Part of a small language model's weights: 3 heads of 32.
Each number is 128 + 32 x the weight over the matrix's rms, rounded and kept within 0 to 255. Layers, rows and columns count from 0. Numbers have three digits each.

# layer 5 attention value, 96x96, rms 0.052, rows 26-31, columns 48-95
117115147116154150175148090154087107067119132115160119102144127131153160135153102137114129137129098172123102131118144080128117130137122163138138
100114104147128154125136137141152122113134096172147132074173082122110133106153148124152143137199129136125124103057187147148110109123097116107131
118149117142106116131192109113114113121118160089124137179156201115124091140144108125126068145148085118144043118123115160164141151113122194149131
113157153122137111081079153082138125180150102073155101100139138166180106114089099158116112135147132120134120138179151102146143092137152162089128
113144152109105094168129151154114107058169202088114168209129145169147170149174118146133105123136177158128126138104110044137160171148174198109142
099174161114096138163081135141091125087181096087115152144111150115135065044166100167137107119142173112155124140114119102142106083089113172126140
# layer 5 attention output (transposed), 96x96, rms 0.0666, rows 26-31, columns 48-95
131112130123071116080128105145122126129175079112155159133155121068095146110124143155083112110133103110143070171110120121138146141092116137085121
128100101114094136163148166187103108125140166127127154103101151102099092167144095149158190138182131095137098142132152150098133116123161114113119
174112163126137176153152138141120150144130127130089148137098110113136126137111148146135119137150146192134109171111101141203109157100148132156114
119124174109135172137100171153121149126127168186059090113133141100129114174107111144143144137123144178132137088133110134177118099123176058159082
078114111193160147131133061152091160178086119121079157155152060213080130135092137084112134175175128075162126195138195069166117091116137128168177
097103151124131175166111141140131154168126115157082123128158143173120144129116123167179126145113164098125139120157129099137166130124137078151141
# layer 5 attention query, 96x96, rms 0.0639, rows 32-54, columns 48-95
096213094142151077149108084094206204136074135186158194046160082180082093159151150085062105242163084065092075088188129098055186066086091143168104
091178065141149086161109111118189156112130164194148148064141098151093133130149145078109098210159104077123126112150141114080161119131125137154154
085170129102117148161096123102167106117094109146071182143126132158112106136132145121136129169135144097135104086144120065098155120106093089146124
150099165186096159091198152147116120132140118106124110169089164138179160095125114158170112087113166147133132165117120174200116149174064129141168
157086133162103132137176105150105106124148148119110109143121137084179130109093106127184137083137121144106137132096155165124072127145148120077154
125119142115161112174150101138093123108123108148067103134110122146162140114183097171186123096108110141099142164124123112158131159086130151080153
118185109145148107151146136080178098115112099138072164142145174146123139140125132104055106168115142136103116140133166111111207131132106122134113
091112119153113100124116132152153136150099131152115137134128114086154133139131129119160131105124126169110142142114097141114110142105114150150122
105136107122153103139107141127148075131109133142114156133140133135121125091128124069107113157135135078101139134125122082108132153151073085126140
130121091098129128116115107158119127134125108158148119138111088128145122115157116111158151127128138166121144124104148113114117128127152100099149
082188151113199137131092059069202151111128119156143242099097061195057121202123159053049094160151134070097055041193133069043151119097107121183109
184099163146091152128144133135047110147141102144155035140135127106145144076125063167174107093128145167118194165108170148187118125140168156120154
186128116160132169147079183097135144126170155177133148127101071171128146128085136130104099092167132120131094144120140129112101081121093115158140
082177105134064104140126121125103088171079145150125097122156119142090086132119150167126192149166134087115114126156143156125156148147100151122114
094124154107242086123175076164140148136066131133118184120126070165075085149054177074119135149106161115142065092159195136129145083120133159132132
167087175122081130140135097105117182113124111104152171136102149110159132050145134165137124097089164152133153124127121073157095137131140090127140
161016156108067109120158120122072115106180110080093063173110153099194154063150086141229161027097162200125173183074106187174083174162173097080126
150088139152097152132145160158116105132146134164096090134083140122154149081116087137172156089147147169116148153080119151138096141136156110107137
095137140107129123115128134103161118125122117135097161137071121156100096139150129101128133152119090106096099119131099092101171137075109149128145
140155077083106160163153090113147112133155169142135152145159126164109114165149140125113102163137098095126119108122165110117137080143109111124112
111146160121114132104134124130143082125148114143061129118125099156144098127130179097138134127140142154154107117139131101091107134105138125138134
118121125121132141122173082107124127169118121142109149106093114148129118122124139112133169128119173111089111148128109098138176159096102099145140
165115134157133139107137148144124162114144111137142124146092120180164179085114114152155102079131162143094136149143142142159132121129114110120152
# layer 5 attention key, 96x96, rms 0.0636, rows 32-53, columns 48-95
041227111141209103160116116107192151136050128171120255082121067226079117184107188112102083228168100060132033021219122067026209070060120127169078
098168091126142129158114117101157159126098111146116228125117118164122139147119141123108129174153152100130062087169115102081176094105123115139091
100144113150133141121150141102156124094109185102167155126103114162137148144107183127104122179147125130128100092155116145129156102079105170171073
147129131118079109117114110130104123147123115125132068121173135090134104117081151153114150091093124129121187155122135135151070163150149160134137
169140151149106115116132118167115135118127138108131095139154115097118117113124102158140160126118111160116192159129152143158107103143147154110182
139140118146122068080126109139159099155142106085106111099121148157138117127117127130145092086159098128145147119138152130115166113141166118138149
102116145169145133118102171113124124121133148096150138119102095109143120142111162142102087153133151097171110130128123123139121152142131125185136
202068146167165098051091111169071086105134081078145036127156141073132113107091102160153143055137113193135212175076137178167082182171157112074215
111117067156129162148116124105155110140127154128121160109121142139159135134107136104125124132135161122116086088133092142131108120130109114166105
018226101163178143167121161070181137127073160117093255054127103208075152173105177134112071219143192014156017049215109093067239040030084152216110
137109099112132116134140152129115131159139112122131104137124147098134129098147107157156128095121144129129148137106122134184113124159096141105153
089164118131141100146131128154149127137106120155118155106102122166119132148109162136128109147151128116122085105134123103090175101077143137158099
126105129126139145116171118137152084124092101091125110112119134089166105132175148151134182119099125153127198151142108093182169124144121161110068
140131125146149128116115164135063133173075144099176063105114134110106101137035102114127106091076105172115141127103177123126092112144150133148134
188122143131070129114093140197093105150129122106146039151146121089152136111134134146131134100097119167113143213080146113159075105127138110086166
095127130190111173117183098092156144158107180129144205128150133140144173108134148103121129069123126131125093083130105174164140196119060089167105
076171144092108116151119120119145121114091103151120172108150089160127102131142146119113106171145118098109117102152151101103171120092141130148114
129132128137103078170121150128103100128103137122134137136182129099124133171158105124137112158121135119133121099114135112132120137141126142142168
093172105172154143159116141090175097140124155123080172101114105110125199142140173163117104136143154092124063082136094114094155090128108100161145
100160121107113144096141138177150141111142165134139169116083140205105115104127112114130104197074131085136115094184135124076152126163089164143111
064139115175118166109143176092149147110105137135101176089109079132101176139159114178113094157114156163160085120131104152159183120093137153184076
114150100143155126108116144127153131110118156104125187077105079161109150083097182172104086166102158121156096086120130122102110063121128154182075